Each number is 128 + 24 x the weight over its row's rms, rounded and kept within 0 to 255. Layers, rows and columns count from 0. Numbers have three digits each. The size before them is the row's rms in percent of the matrix's.

# layer 15 MLP up, 2560x320, rms 0.0586, rows 683-769, columns 160-239
087:125123104080139166124139142136108116114138134119104118109137121104148132164117084139131123127160145132117089106121119124130122111137106115177114108134106149176116123124121143165156154115182133101190115133129110130118090086143129155133096120
103:091111152135145190107129129150101122125115125133125149129137100056156129157128122135163149135122129133119124103145140141143117177115135101148137091147116113135123143073127117124161142123155114078089131103170172129142132102140150112161148149
096:158150124128136127149143066171149153147135097140112199100111106136105099128145155144145116160137119129095107128102137128105126118193151148124118112151144080123136148127125129178140146125138137117159128067147187149125121152115116130080138155
089:122128103127120147160097132130115136164148145103159103108142147119165130136122119082149110119147183157147149083095119141123147130127183126137157118140130110136128119136114144101151098160143106177186098089132143124139175119121096157124096139
087:118115117101084134140152131144084117117154118091130122135137094172109122152121098132146134133136158133128069151152083108131166125084139130159088130112088131102132138125150143116134110103085129123130111178134131123122146109133155104149127086
090:105138136130151143112100114167076116105164146141098124128109125107115129134130122094101120155139148190148101115119118094095145067158128120128119133142130144144144113147121127132126132127114142125149112168121154079113117142178123135125121143
087:134152115162132129135130151127112110120093103102114104121131126089124098163140092115156162160091158106125129147087134131140157172161124092126182093169086100089119102123144071093102128106126118140108114119122171138140139115127112084165116130
122:135107153120129127167133164123146101117137112120123113091119090116086151136140124136101165126128131153111116121135105118147106171167144133135140148155100129110116132126088147103079139138040161125119099134073113155132093116128123108120101168
097:143089096128122127121129126144126139118175156134137127141132112155117174147148154084140119136122138104110103084114134131134132110126125122119104138127133087174154120122135100123148126069118144146121117135121138118111100090142124191137139114
102:146114120125124124114145112178107135129165137144172086129125119164122154142149103133137160121090124076109110132084150115103132106154144107124089158118137122123137072134077112129120135113141097191141180115132132154153130109083069130120127118
102:162139142118162173136158122145130113125145166109146161118115139128121160160141094144152088120130142122118107096133128114122138150144113137128173113138099126132057147127119104134097131123141128146098154113147150133156088101139091122101117125
085:158140099148085114157114095143116121120130099110118135132104125118123155124142121123155124120112132141135087157108135133144146116155163118123109169144098136132135127162115109105123179136145127149124137163141150131184133142143113135112124158
119:188083090190141106122124132162147095143127101130127170118077088111097194095142109146153123148149168130118114103124110151112136136147106089152094138138130149149124154092130109126162150128103142135090116113129104111116154164111125143126137165
116:134107166123136125164107096134141116116163116163095124157115135142132142069123129126151124127119115083155125160112131146139161131122137118138105132148108163147129087148140159130153164103163122121147137132131148067104099103187143128133142165
093:138109082187107116122123144161089124147088083120156136101134125110125151098196106120192125117150160116118127110109135124107148135104107121190126130121073151113132119137091106144172125167152109146153108109177118122134116107128104103122146123
089:163100137122152124176157152177126116150186133131097146129127139141126154104126127137162109141116120083115134133084123154110120123169125153114157100134119149144095112085158119110113103116125136159120142101112115122119142106166102181124113125
101:109123130155154187121144124189125163155139129088156118057133095083137105149114131094166079132183195103153115118110128091112173109162109141100127094113066152123123151166096132142130149181141146121162089126140084146139105078089130096099093155
098:193132113164137110125160123134152107154149133152124111099126133150155051140148108111165100173149121124123121148140134113125126114162095133130139068104097105136106111143078113128142145146140146162093120049161150132152109121128100098113134152
089:155163115140105170117134150143175139134110149172138152118133122097148138140145122131138145172195131104139105132099123129124103141155085111124120132129142119127137114075113149173165142192139159137142113116158105082130118112131084124151127130
098:101103114134137147125154134101125151123119128112086115131124156167162121158159130130152160113144111096144123134126123106130105140165126110161134114156134079134113099116118138144123144142114167145144132078090114140135110157111111142112111148
091:142138124118135147128088100072090113123119143126126119146117110141097106146155086122125093149133134130112140105110122129137155103127143135085119179124139135152127105118136101106105142119146118152142135144108178138136112103169117175096087140
109:146113137183161120117132096134149134103148146133125143170139113180101120100119117123145140167130098135103149151135088153091148113155135103129143116131096118141103079124095168134190178130148097145150124093168143103149082169141057132120133150
090:147122079147124144196172123132145134124091072125142152135112110145109111119178128116143142113134131107133093101118152107118114119161128100136106091119158090122123150130126110121154179171105117124142124085144149110147096151145157105058101152
091:159139093116118141132135119111176138136133129134125194174113116149114153106127092095191154115116102140141050138124153116132133150169128087117136116143115148122126179146094110131130133142138127144110132134134198127141143126138117124150124112
107:163122127135178184129135107084157158124099077134145114153111148107115123158171141133104158126105129111184098137127117139143102109142148105136127126141109120127074142154098132073096127148110133111130139101176123123162105135114121150119135086
081:139123160128209113080115100161126129141160099124144084142083135158142152134153155101122152117130154171121140124097166142061169110146122121111123096129173105115125143100131133131141148101153125149123102112041134131111133131091143139159131126
089:135139133095095144082128145111092116141150159095123204126129112150094155159173146148124115119116113120097126094125144092093205146114112136187077153130165142106135143101095137145126110112138102176151106107156092152120123099093124176144143092
116:170115154116139139132135089158145098121098165126099130127100107119122152153121100116149102171183108112143097121128106130112161116156101105131115124121137120144110100089134097146170174143133175135148123135123140108116111135121072122111141155
103:119139128118138116145153115121122131117086160116108147133131141109130158177116133127160188161137142109139133153132153124108089151123160097140141125128181117121098083151100114145102135126131134147105113115152101113145137144101101120098085112
092:114135136109178116118144090117099139127104135091125105165087092124124135146148103107128101104122130135147105121121134105158099117109130118138102152179144123131145096179116057146116165136143131111144126104088134119142125113132119157076137142
128:157137156135142106130170113136115118086122127139150203082050079146106091102104116145190115133184147124109078082114122133162183128165110105136193094132136172148135139115124119098157116114116100137105106098099136119126076103151064132114106144
084:123151142118149124106141068157119107135121114129128155122095143100156148139131163124146162118158135118158147124118144155163116150163132092103161096174120108113088161094127135111138154156147109116113151100116157127130127137144091124097108137
091:137144087110128170162132119095069164115182131155137104145133114144131123156121135111135143160118144097152144124150100138111154120122107122099062137145066139139101107116100147124163150106092136141100112147119099152143163097141098134146131082
095:156122095164100138155150146154100146158122088146118132137110102172119115125165134147125152107128164127159104106128117134114109123117113132116085131150166140115132156120121151135155156108111139138093119154076099081092082119112158133111115175
090:139159108156129125172131150118137127122092041146138129151132119130133130114163094124142148143121116145107142100152161140111133127116134094162122109139145133147152139130137090127147160149152079146134147120123161136165118138148139098094093116
108:154121154166149142150154116123088120177108165092083172131121152121081131148126112113138131118131118122105129146135116113139147126142141124117131157126119180118107086102124123144123135151169155154129101139077137106138092110150146137115113169
105:175120135106101144168130118146149170085152138133188164087107133110128171153123118151146123119130173066141062123098104103115146117130135099175128166137100146119133120097130089108137122123104140166109134154124116164137120106126121136135120115
082:117112165115130116110134126181101113093151109108136129124136115138115151097160136113138142128126133138139125094135166085095134121128164129146128082107172119155132167129141111104132112114135137171162137104101172126141091185166098148129140148
108:163127085171136120142143149119109148159136122146181132101105108146099116122156110129167135152128143123134093171145158093161133102148101107147146106120169133100132124156118114093181121131136106159096138112154177125136078148135086147112129125
101:188127129154096110115144094100107076104150157135131110116110127114134129112135125151131110155111108125110117164136076161114111113096133096108158127154117107141147100107126108145143133111177130106115161118138130089161133137125118110121126160
106:136111129174115166129124147173144166145175120129156137108123111135142176124167144097179159107152139122110104168118154136134102084149129087104129103189115147131165142126153126127185095133136133116125145119113135115120135148144139165168125106
120:136139097131159183142087107101113130146099117106096111100120071115122115100145081132137155103151138108129119068115111135110108166173129147137147114137139109153123088140148181130132129163162108128126145116130096082172109162110095138101140151
094:148034133143102136096116149147112158152114106169111103136065125132130098092151107126124173139140179159130131124097113155138171054095185133121152121141100159118110132140142145114137144086124131134132071121150152096144104130183139111165095174
103:146144127125119137125130162152142133118146096093134111081131104184109108108121125119148168102114133131084108112122116129134145180180155122168189152112133133107107181149141132111148144081161115137145118109131144130121091135143147101137126132
094:144129146147187145147138086176142077114128098121145128092105133131126121120133135124165104155130146123124105133125132135122150138137110126159165092124104145127105106112140085129126112126134123164097111105148144156159111126121094111112136157
104:120138085181131145108132134120126150171083124145147159154086110113161121130152082161185149129131159095163139095127133135189141127105117104174140083141124107119090128110096068111115090154108120115136106090152148083142144152132104125092150168
086:110133141113137123144136117119087126135153173148162180115099130104144136128109109132151109145114127121110116162136127109109145132133133134102170131118112126137118167146089117149090143060153171081122097146109140115156164105120136161139115145
096:136124112119147181120125145120135108133114148128116161120122108151072096164150149090150134167092116128147114140156107130136124146155137109128080107139125139110108147134107157147098165120134121094144114102139158140121119099130111159154164118
099:147133168122170164091138131179082138093108139134155177125111106166110113197153113108154138139091143125173120160144117136124198168113117125115096143142158115129145164129126115133129086095124104137109095114140080134156153090146101125141101092
108:141120107154172135149105088159136102160128099113124110131130137126105141142119112140118122156123136114144110145114126176135094124153118126153141120155139127118128120127129122171167101134125100135131079101146131092156133104100070118113097170
099:100104104150114177139108109128104134127142118131151145134078116124107124114148097123156115124144133100126110128149066135159168130127106148132127152111121148149112147139146093113125144133137105157079112122108100151122145101165077142111110140
093:128133138108113188108127100120088127104200137136098126128138081153127163131155151096115131087168127104125137079096123152104147076097134100111136171168121138169114138129136156157149151125148109141158116163070109127150121136135100141154085094
088:099099131115144117204136130121077123145132125117115128149140122124132145182146130126120124147169101171126125166100127124123121087161137123132109122124179082142116117098088120140153141136097130174159131134113162127129141111157119116099093150
108:122137100153151144111118134114126127106158091132125116167167134079137138140123150103118138134140158077168121089130135123142142166168112080147157110133098132150111149143087105129155128107138106164153113112136136134133109090105154174118136152
105:104097154127123153111175129134133153123142105115145157119129142124166156093136119149111143108144143121120114127137110143133168091091122114169113131070110123122094146124099147123148127117123153170088106157147126135120114125106126083070098118
101:102138138120122136095123097131173110133130130106122168107105140110118131155109124119134127133110139115099125173143118100129142114131155092162142192088153101126084119130116073136146103110084131117098095140105132092104112143158109136109114111
105:138139133165129090153133138124116116198096140109172119115109092106125142105123108166164122190123149124087133124116118124148130157104124130117103131166133138124110127074146120133131123168098125145141131119125128106137139107107135131095114138
090:160095089182155130170097127107129154111119090118132134105106133110151141133118166152134146128143155132106143103125190105091081129124159112127133141119101126128119117093140129127096132156149114140123182141127172107155147133135110073134115121
100:113107126142116174140093152172116154136135126153156175124110091122110157147125126126134128080141131138111121076117127108103177144081162110142141148112130119144116188141111126143144135104148144147105129135097141131122118122127078160135144155
108:142100130192141119122149119134107142134094117139173154143097149135114151198162136144163110134173137121135136112131142111134155153102158122141155106121105122139173100134069111132117121138129133114160144112068130114158110087091119116125121141
103:129140138115100137149140121193097140118178194091091137103135109148146158094121115131108128124131089142083122073097142095104141105135136130117120120136139133133085086064149118148125148147103153123133131119122133147131122131125112151095132129
087:115123161114100112164147101141120108160185175122138172089099101107117151105151124131157122177149118144080114115137160164131140139135128121122091116141136142151140128116141129133157134153147117164136095144135170075120140103136115170150150145
120:128111139129136132138145112135171139082131142087118124141115110103105159122103087130156123128134133142148117117139135155136123124158116106154118143124117146164092119184107095117165191113132119177113142144129126091135096134120110146096140122
093:143128052152151129140079146119107166141173148105157114144127118157113114123164131121173170127109135143143112135110124111145107131121131074083104172165133124129097149134082099103144162106126095132163133129106143136173133120144135159153097153
113:145100143139163102143155145083138135175154131139159090119094133154144135144133138128163116158092137084145111166143101125120093132160107073123138129156076151121092098160104136114147145149105173133129099157119109118097127108143122112140101110
106:121118089124107160160119073149107130127135158113119121090064098101156117126175084122124160179170135119102122106124118126163122121142142157107103163164152117142123130133099119134147135116130116123127143136142141094185160135142122162104126161
104:166094140130150099160147090123102147103100063117145119102097078122093122123130097147135143141100134101128095121135129106120137143191135140123143127111106110126107140108125122131109166145126143103094114106074135122122116107144121121127142156
084:165113118096178141149124082145117124117139112097128103145107114194080127154122107122147147140132153141127098110187116125105113106149126111106120194114139140161129121134123079115103140109113087133128133103090193135146125164153146153085120115
086:113163119117154086128163143125121117089165172128120100106142112124132130115142117138142099168147123099148130103116159137134116148142146097079143138141129132108145075109142154116141145131128137122171145167058132128144120097155139139119108124
093:138137126130112117083126096126154140131143112183141191147127126117111163104139148124126156108163119121085109152133182071129112101145147095101104127152127091116112147099123124152123115140125147088130156110094126105171128097085120137128125101
082:158114117136167142139105136148162137137110139099143112124086144113133136131135081100137128134156150144093115130084146144124126110142154123086145126147152159106133127139137126170134133160175141119124160112088176097130164095170144144121110129
100:156084157133142114104152134069138118111154100142091169154132142089109166144135133123127136112152111089129131109131114164128147117117160114159140149150146135137111124136088128120114123119145136119139154132089080125138111075137101117083083107
082:086088130127149148122126112133091137149148088111116093106127112131135083112153121100121146136154131118131107108170115084082135109131122150092120133141164133166128106159145107110149112139095154162158103094150180136123102132130135131093079150
111:151132117148137118124102123165124086124099117117152122121110130111111145148118123146145104145152123138098113121109142137103121147091133147169131135109133111148149157106147106164130155081151155150106154086154118107125123101148116163116117132
095:160091117136119131103141124073138154112130160150126188151129115092119143093127103118129131115116169100091117123126095130141075155166149130152117102168110135128091114126137102123097121111098137121140149125120108156172127107129127160174130131
105:124104127173134110088135131134110130164114100126115150122100118103134146136179099126130105130126239125132105131141124089110179105102104092164126125148117157132136114139109131111118108144122127109155103114155127127117123164115132108126087103
098:157110086149111130122105111164142143129123148091158155113147124139103133124151099115134174126120120145119082157111161116152102118144117070163139090130169102108140124158147122144122121148154113141115105132131150116121111117145127113141118104
097:125087098156131128120109136157115111132144120139124165148109132174118153173144157111136135135152169115101133148091084133103135145181163107112146157130139112144131123131114122135115119131104119132125094136094112104103125144165100098127118115
092:115137085139103107171109143134104143115139092118145129135117096174113139132157134119126148133147143120147114156139115141116109139144138122120097114098120120106122117084153139126109114117084134098147146133137119153136117152169169116075150134
084:142109117146149125097151151110141134115120122144119137103139117090164091139107110128127092136171160092140107094116080112132106111160090116104109125142144126144115148089139126158110175140119138112144155170088121118137076106141119158127096109
082:136135113138146103130112129133133133121136131148141144136089094129121110174118106094153156131132110162142104137174108136103091132098106126173111130132160132141125158088071111116106161120137140132102115108139122138136136098103126169107125088
095:145120122130100129103167147125132117136107123082106120082120109137103130148127103145183149133078107098133104071132129115157121121175109114143160113143141115158117145157080145100113119148105135111147127066112114123113103099145134124130084146
102:111156097112127164155156131124132117153121113110085117068144113134132139136124118128134161141146097115125095096125120142133127156143177133166120112127082121082107063151143130125151188139077157126205107079129172126130140157147138188072102120
098:145134113159154115140154086132179081184101124111123120116107104147140118115146150135149158149114112153126116108156134119116095145151111100139086124132164156153097119120126129104124111161138152081126157129157145098116045129108157151091130133
102:111124125173104106132099104116082111112137147083134137145119121143103152103147135097132117143116148078141098169125077133131164114108156082128084154171115099130142123116132124133113078127126112119148087133108114128143136168140111198136115153
100:134126116139110132171138117132082143121122112123149162140158108100088118159137153095130124092110129153138095153156162162084146100165130092132129135155164122151131166142152101148193127091124133138128138144141176118113137163148151203169112185
095:143112098155148159133113129134035124143109131109104085126157135138157139157155114085130160162121166106132127123113096135139101176150119128111137087133098087131134087135118141125121159158141128141100109130126097091111138097154134108147090149
# layer 15 MLP down (transposed), 2560x320, rms 0.0517, rows 683-768, columns 160-239
094:153137151157070134111134112090138109122109120098092129161167147115122145093122094110088130106097123114148138128123110132084140131101138123156124121145105146122156125178083113123087101131122126153089133146123142114171105130124204094142120147
105:130119099070117127159160131170112156123112099147129112155118108148081100130157095057162118174133109139123130098146107105127148120171120118131126120144093177178109106153139092097121210126120104161104129124129140131141103128148122132122155081
094:096130147157128144154113167100108106111075086166144117131114132101134116111167099086152114122140145172121126144177120103166110150094122135089143156128110157150114138105157141118135081189121105147140146190157118103132201095158147113146131166
086:108112159164121109137129087078137142141101088106122166153144128173098145134080152133124095106126111099111140147144089105100120149146129115170116136079111130116151132138124107124110128111117103162062130109121155127134133145131169125185166093
092:121125104175141132094130106124139150137125108152114114111116155136113144114128120149100151096151169115153156105102097190118119114109098110129138119110119153086095102119136126103109170142128125132110136108131100126132140139128091134130125135
087:112171104113170157153161137110125130080091155103127139169128124143129137101138142098094152143141124142134142133138175100111119136130115110125142133147148122150151106124139142122154174129114155081122127106095136110157122091127143135146099109
088:111150156147101130139140167136118153131093121111112062163142123116107117118147100147104174095172118136150121148154138147111122157130149126112183081108129146113101105090131187129122135120088143116108133168165111103094097136176140070125101105
119:141111095162137083139093163151140115162163099128159116114161155131064148187146146151083107159122131146117132159111145148117143130117133114136101123160114108132188154118093132147133126131083121143139119110126098116130121106103102108134114153
094:139188107147136136142084138113120113135119169115116142137104140137167154137143094132180121119139114122118127138143104159130100117102113080134129135097137114163163131137080186144150147159116127130108120142134114124126123099116134144099141131
108:131102128135135127131157052129143108120089162103122137126137161119168136129072093188108120126107132128143137164128136137156141117158107142161139130067132129119163113101126107141124110127138140111096146144121105133174159135093182099129143136
108:086150122127123140173106114102109119089113108118158104105112124119132118144112158168122152107160116141146134103114144161168096103128142167102102103148105120107143115129117166146163120122125107106181116143143073144160132120103190146135057125
090:173116128130103142165145081166120135165121120097108092135116126108140122120125092116132151145120129151168108154143115120119148122138128091124111147128123165141073116103126132139126159141120125142117100115113148128164095136160117153143093141
120:130116133145118169147129143134154131150105122092125141141141140127111162100087119146125120129078087125106118100105139146158146122122142151127127164116152094166169130090146147139119113106069164132136077126129149140140184103136109124134104135
111:067101159132147133098124129121174126125171135163160100134098113142133099111130098163120140159120113091131137119148137111092120163175140135122138119122091124162140131150130144143136143124150157095131131120145118105084158126147145105137127124
084:150130116128098104141088162135138112127159156137158154150106107191149173095134153113136179099094091149135144158131110126114129128098157158148082176090158162132130167149145147144134119111119134136109112125142098131138119156130155079149142151
103:073172103146102109140103152085110092108103161123140112105066124095153101134149106130127149131139117140139123120083141120142090160082126171108136137143161106083165130142126143139138144112153104076114120168158112158153138131139161080135127149
099:159071119091138121115136135134135100131136129118141155178117137109142140115150138150123110131121115120164176136141138155148073098106137065131150156169097117099073112102120123133094105120141122121175161124122112153137191129119164112128119115
092:149107174063066170115093173100105147129098135091150115087120113131159160141094113070162112113098128123124120154129117135123114132113122100090155140178111126095137106137135145103094097162110144098162096130138110132127123135150152123119126153
086:144124136090154114155135150108136128093133148154142127130194131147119143103075145104112143123101099138140149116142127112111145158124100106061118144061081077120107107151126157146092118111112109106143114195160106087137094129165142152129112132
099:082090089106120159106103133116154155144155114180182111100118088063130145123117142116150108103103132134095103115091111146111140123104128128119131165146154153115133195144126127106152137106102146120096126136130114151092101114143114141161115143
081:108137126119112143119144119092124132127109137139140164118142196171142181120173159140179100100113138088161114143130106144138128119142114116115152121150136094157120126133124115127127104134174104113150156132143073076125156136119133121156125101
107:149128137137090142085083112128170130132151124136113104126125079154136122131154146105095138128116081108133108124134059074072083119113138128111157119099145131133149081130119125127085109128134134111089099143130163120153185145134158147157141139
095:144107139119146115113174106135118137141151135069135166157085140118117123149144153114143132123113127123155125161131134153122147122112146094110152185130144149143104115155136090112134136110070131139136164146131168094144105094142116147145153142
095:151078168121151114166135098088108123121182107130122106140142122150106098101119124121114131133092122159161123085151189081119095094145137110112139148147128124191111100151139124109125147098164137120143143123112165129113150115146132155126100123
100:096139144132143113129139129144134085133113162148105128117133120169085108083132155135113106184105163107142124070105165095119157113113117115145135185140116114152150142131172113160175187086121123163116099103122145138143114133123127110115109134
078:137128134137145127152150124128165154100075126130078128174149162148059130144120155134141121076139101138106123149167107137118146118129115154134157143107142151123120119168151084106090137136093137137094156148119167141147126128111126157136121133
099:154091125171128134159155101109130162118112097121102076133134156115153113125124098147145166112119155141142138125135143149160102140096132092115158118149088134134102104112137120116151147135114123122108136177110179135135106151171129112151103164
132:141145134091116142159111163183136131150127133111148090138126140152136133140124149114137163116139098149114116115182112146107127133117097126123071185115120115118158109121096143135116154129089175135143135176129098105067156124117161110132109122
107:145147165139162163095100148129114122147116104134162096130111129167095139072139116134096115102115140140145110113103114114143151132117120166100112110163122105139173170134158139127129099140124125126157127128080162148122133137117188122116113103
098:146143104147126113151137145102140147137172130138137157095126147156130122142128103129114125105092118170087169117132110122155124167085165106102151113126083121098102127122120116171111152128131109149124106119126154172163128089139114143125117100
146:189133169148142081098143093118127115098108108160100110145111143172099089091170091126106115118048137152121151148136154128130142104115142148150155146179121157144142128110169106111110155141145127099124121111117136136135102120175134088170121074
083:106130129083121154151153107130134105153134138101105153149121137170106114147117091116141135143171109116137133122151134109152143167140165124095183153124112168168105117187137137133097163063155129100127134133106121146131101117112109175101121137
094:178101175150116123095138169133103135092095185125150148147137168172111136082128118108148142136106116144166186112129141143109128120075137129116142156135098122149104150157056110110132142120106138164132137108113105160111155132112126125145125092
102:096113147106174123122125116145092170145126127116150141089111127129111160142133131100161186124125108116156076085142118110143126130130108127148169110138131124115184078130156148072152124079135108122150134138154117139131102110132144142170097126
096:128111172101161097118155110155143123109151143079142163099102143094142160126112137111113105117148133155141106164149154124133127143140126144133149150123147101156100102125131139133139141078086122116120124139145162082148137105145122105150143134
102:102105097141119145085136117146100125087126105165110103131101109098121099088119138118133109141110138136135172110095105154125125153111132182128126161158161086124153183150147152122115127115120137137127110131134135152094149127110173107116148142
103:134124146141158126126118087169084171142143135161141091098119136123128134114120089153150154139086148126100152149091136129125172109163143148138157148068136134170136123074102118170118126130122177120082082153160088108131147108119146135157126143
089:193115117183115131124135132096136128131127129129107143132123136138115112122079108162140144119107122140142136133135106154122114115123124122119122154143111170120115118173152123106057152140126142104106092147127130073158127100143173125134126117
104:137133126143163123075120132182113059140153122136142120166126108173134127133143161098091135138141143093115161133108147068092147139115115157125124134138153168130126104160116114109111140127106132083104097121129146147136107080111111135108121164
109:095134144126158144122153186136129130166106133114125111135100124158121111144111138119142113139093123107157166123161160138136118176117119150147137107149067137089107136141139137115057153168120164152134117189089100156081117103099126157099093123
104:112122140090121131128132149073112128147105145141127139160152121142156109141149084110106133129135102135116150141151121167115162142114105137087156120153116122113152139139118152146071110154128117097092140111127110147157139126088125109113142118
123:154162162117099138103160119148125089175147108151131181151076150114127147117128118125138138136102138186135120165145169147104161115107120111125120139100161112167129151119146123160102124136133151098086104106105127147132152138143133145181105141
091:117226107127090109130130103124148105135132149093164150103135164125143142151090164129145118151134115162112128125132106136114137158136111118143111159119146121115123086111087145140102096132145126127116147143142078156128160103082124177106158103
097:177088102160051117155130133154104113100135119135130148119157121161101131145117122119117152137146115121123144171144142131160086124126140145097106097133116104123081117138149117137158125116112148110111156146137139090154180154138146145153115137
094:115122126149133164138120166103144147139116133130106137142121153110157128126103117114130136107173136129148188129144123171143149172052163138121101110138100119063140108127105181133134111128162133141183135131135091131147140115138158150132075135
109:119112121110154120130140141141159133157123088145146113108150135155150147124105155118116125132103130133139107130096124116119125144149122132141144134121122187096190092092161138154083122138133094096091159116119110119149076148099150077117175151
094:131137101186152157164130117097112188083077111103100126120121109125124122134141110185112144137177123121123068101124125135129152093118120168153116103107150121121117099129135111108144137159142104146090141155108129139134124127147125154128093093
093:157123145124152096081115108114166087146145117113145106124110114100129141100126146119066142110101122154153131127086100133107119128114152151141137138158115139118144156134122108106101138170142132133127132145148149149116102080105124143107118125
100:122130117124112123071182110138152108144168164132111155154086140110139120096113106173119092127103115060137125153113146172092138117146141132143134126137138138105084134133108074132125152128134121112126138132133144123102116125134127159101138120
102:108099135121149163117140122127090125123128111108145158131141114128155143163156105121139157120122137137103147101136111094129166107102088111146113114148084119152134136115137118153125125149108087115152124144072120139099121138147157074119122151
094:123095119170163114143121126112131135148134093137145126138101096139099127114143120123110145152145143123140112131160129123171108116130133146113129129141116111106132128084130133140122143152159106126149115114118091126182175112158129107118116076
096:144107150155114147121127115132153126137127127118129114093090173141137099130137106118140131099152108155096164161114138104126122139144181146138127128135139140144112134132055159093124130150107132137088137181152142108174099140129131118149171165
082:122131105123104100118113083073151148139124138126115109148087115121137138102095124140074103083139105147154140133115144113153115148077126127099134166087075135119109124093127170127100169156141106116148107165139088110113151133148160121150120099
107:115125127119088159179152097157147120159130142114154137141151146154083099117144116102161129142112144126111123138142125089079122151161117131147091108139106091146103156139128149134110176139148127118084143106065136157112070159106114098067153178
106:125110125141132153110150128139150135146099111149148133112120126120109155076119097119148105112116126140144134095118114133129115121122119138150139152093112164144128167144117130124146158125109125117127148105129101130155128126081157094109064085
094:176076149149126137121135131110122167113124099136152131115120109093121162117115127097163153138128128133130138079083136109194137135123095134111112096123112105138093138120128117121098148121127117150165152133123170110000104128113125146175136114
094:126227116133125118111103128137116110156131139106116117122134102099120099111123159127170166169103132132114110116099158141127131147142111116120136128108131132131163134120159083149178140142106140108112137129127119107152118116121131127140151107
094:049134154118101142127123116154120128139153143106132118077120134129141126126117154129144121131119133125176119131134098125127186108154098132146119144131147071083141117114133120118147124084099151153163136133149116121074107100113107170095139156
096:127162095122130136129120113100113151115146109120117104119128154112154105125130108156138088156113163104126152124125126154134082119121154174157177133158108122157125096139122141097118118112121089111167124118104114091149142121144146094102088076
105:132145170106093127144094114103087085155128147128101132138147158140134162125152135105134102133114147139109113119135116111161145150147147139117161150155140175170142140164106126117160140121127107115099111148133099104130098127144091145105115163
082:113137143102143158077166134135089130115134113151111116136131122123113101101133105144148157138115144142120149136141127117120142156079147111103127140138132169104141100079167117150129161146150179147131122120126122143088091116092135124146101117
091:113128069131124195116102165083137144112110091158117131138109133102171150144144130134130140081113120140104127160146143108135121171114139133103140116093119125123135134115126141107105147118122094095137175177128128135174130142137183094127086118
124:158075194145116112139149108122102174150123147122140156150086113146123075164150144142153117118161128143112140107130133103080149114072135105136112122154113111121152102129127184108107127123105139141135109125130160124137130129059133116097116066
082:119127101090117137128156096150138104105128089126139137195125161147102119146177107115145140154124127135146121139147113111129119185138082111119114157141130137155124111150136160156154192106108161103116110132100120147092095082158110142104102126
119:131129142129118154127163099148113159123118151159113120104125133127136083147144155134138134131120120124122119122137117161092159120131135142090138106117151218140120102132122113113111141128120161096149130141142134115130140130116097085112155142
106:133144144127109091130132146138122175107123145166138160138157141163135106130107134152166136136146132101089139122129119083123125135132126139119110080134095151081127098102141114097146113123150107128109151140134098114149179129140136147191115067
094:138124156177135131143184138040135113144138149146155111136130143142113140074129134158132143125153124108108127154087152149142092138142135100105173111137129117138085065120095108172112145105136168101130119150111095116132095110137154135112101130
083:135078131111090095095157157130168117109101137135117163151124117134145170157111144159116163083129096111171104129164122136111087135145193144086163114133175117136141099136116118134126146150157149114144134131124104133079151103182116151115130127
093:110061126150126121146136112146110149130050100102153113144151108116113140138154099135133121110132160131141165145161116107129120103116096169144114135100122136184147115187125134158142150137084125148093137153123128131125126146176158122139112170
104:128114105131098146148117143146113144107163089139142075173099085154101110123159124109102158108069125127125086126206123090106151116126092104123051156099121151115158115126153129132110126083129157156124107159083128135093111108116153171164134122
092:183094094151120106135167124105125108120085131080092129155126149140140109112105101121139162096125118158151132139187117119163125134154094123101122123139123145162120101183122168124088110139132126124110142143139141104098146144106132112133108163
101:117129153107141110171136153178129156138114144088123085096104126121109104136132106176078158160133163162071134106153122134117115157150096156144102155182100118179147157149158110124103178119144100107128145144116134132131101159102104145125126132
081:159097174133136144129113088154134104096129179163152170155136151135127132140104166139127154146146123146149114165137113139138089121107149150074142109090102182152127122139097117166134135118116147078121111124127107138131188136114130083163158121
113:151127108061128144158127171129109182119106131132165124121162092140143163144138115102082198083114150137142103096146074121099092125128129112102173117150107115151112162196118151119091140160114115087149111149110114094139093140131155101122117121
097:132137096105145121181164146169153120153140112088113119089118084136158134095097100117129118154114125119139130140126156107144160097138125133078115100103159117178156154138167153156136123117138149130154150130131102084157149123140173128147138138
099:151123142149123114092109116151109109126128131131130117134099150152161163126141100116145105145134129154114139128086105131136156115165133136103158121170117114159117132120157150094144093125127090100160158155138146109114149170134150084125128148
102:118161158147138116104151156126167128141150157158156144144154198141142096159097142130106172166121107112125109141101199124124123118141142143147183110151143115090130137110076154114102110111108146111119111119136135142118178115093115127120128127
093:137151161128121132132078155130160093109134147069087104155134096131087152113101176123119136094084107124094119126155110106108141170159167130201097131135116086127128116111189151144083107079102139138099112117109139104097115081133122157128194116
094:125143117143128081112149145130146126171123144133193111149121149150132108126124098132169127123124089153117102124136116152136132068125118156139153132144117117078093070121113130106140095134101118157105116134162138130149158097174123088128109150
083:146124134140116125135147102160132100140119099090158143129161162160161130126133129139096107106092127127138169166113138093130107133124164107122143160130108152094116146131140161117148116146127136117113092160137109087167135112097176077161129123
081:148156128112132159123088117153128099106130163112174141122129154131115126144127115127160103156116123113109148129064139148105128163156155127116132120108110124157102127148125102119130136110143158158134108099141107123142141115145109177103144148
090:093137125107127116129133142080174104178084107140103141147109140114117168148071110148083126102148142126114114123152143152103082133117123098123126124156186133123122151086129130151128123129070133156100126132111109136157144142162147133133079150
099:166162075144116151131103102152127147093132136195120101113116134120145142132101135133130126133085114124121107129149100140142183137104112085140114123096115132112182110115114097174105114143116133121084161144114163155124099124119171112135102137
097:123114160126093110106116137141149132144104115148095108117092163144146127114132185146149161101133101103146157124126117169138108106106142077073138165162112111134129115157092098138128123167151108125199119125129153112182167152147164116184125168
105:141111139156109113104106128081129127154142121131134139142178126128137136125115131178125131091110115135123131119118127140160152126105182176161136106115099129138196122139136137146122154098167104139104120136134103138156104121136134139098156168
096:105135140103127140112125131102144110095122117146090123114119122096101143074126110127096108124111166161084156135156141140119165142131126141172180146106118141137104136124122148100118155131098159124139117134152119120095118056145119152064135117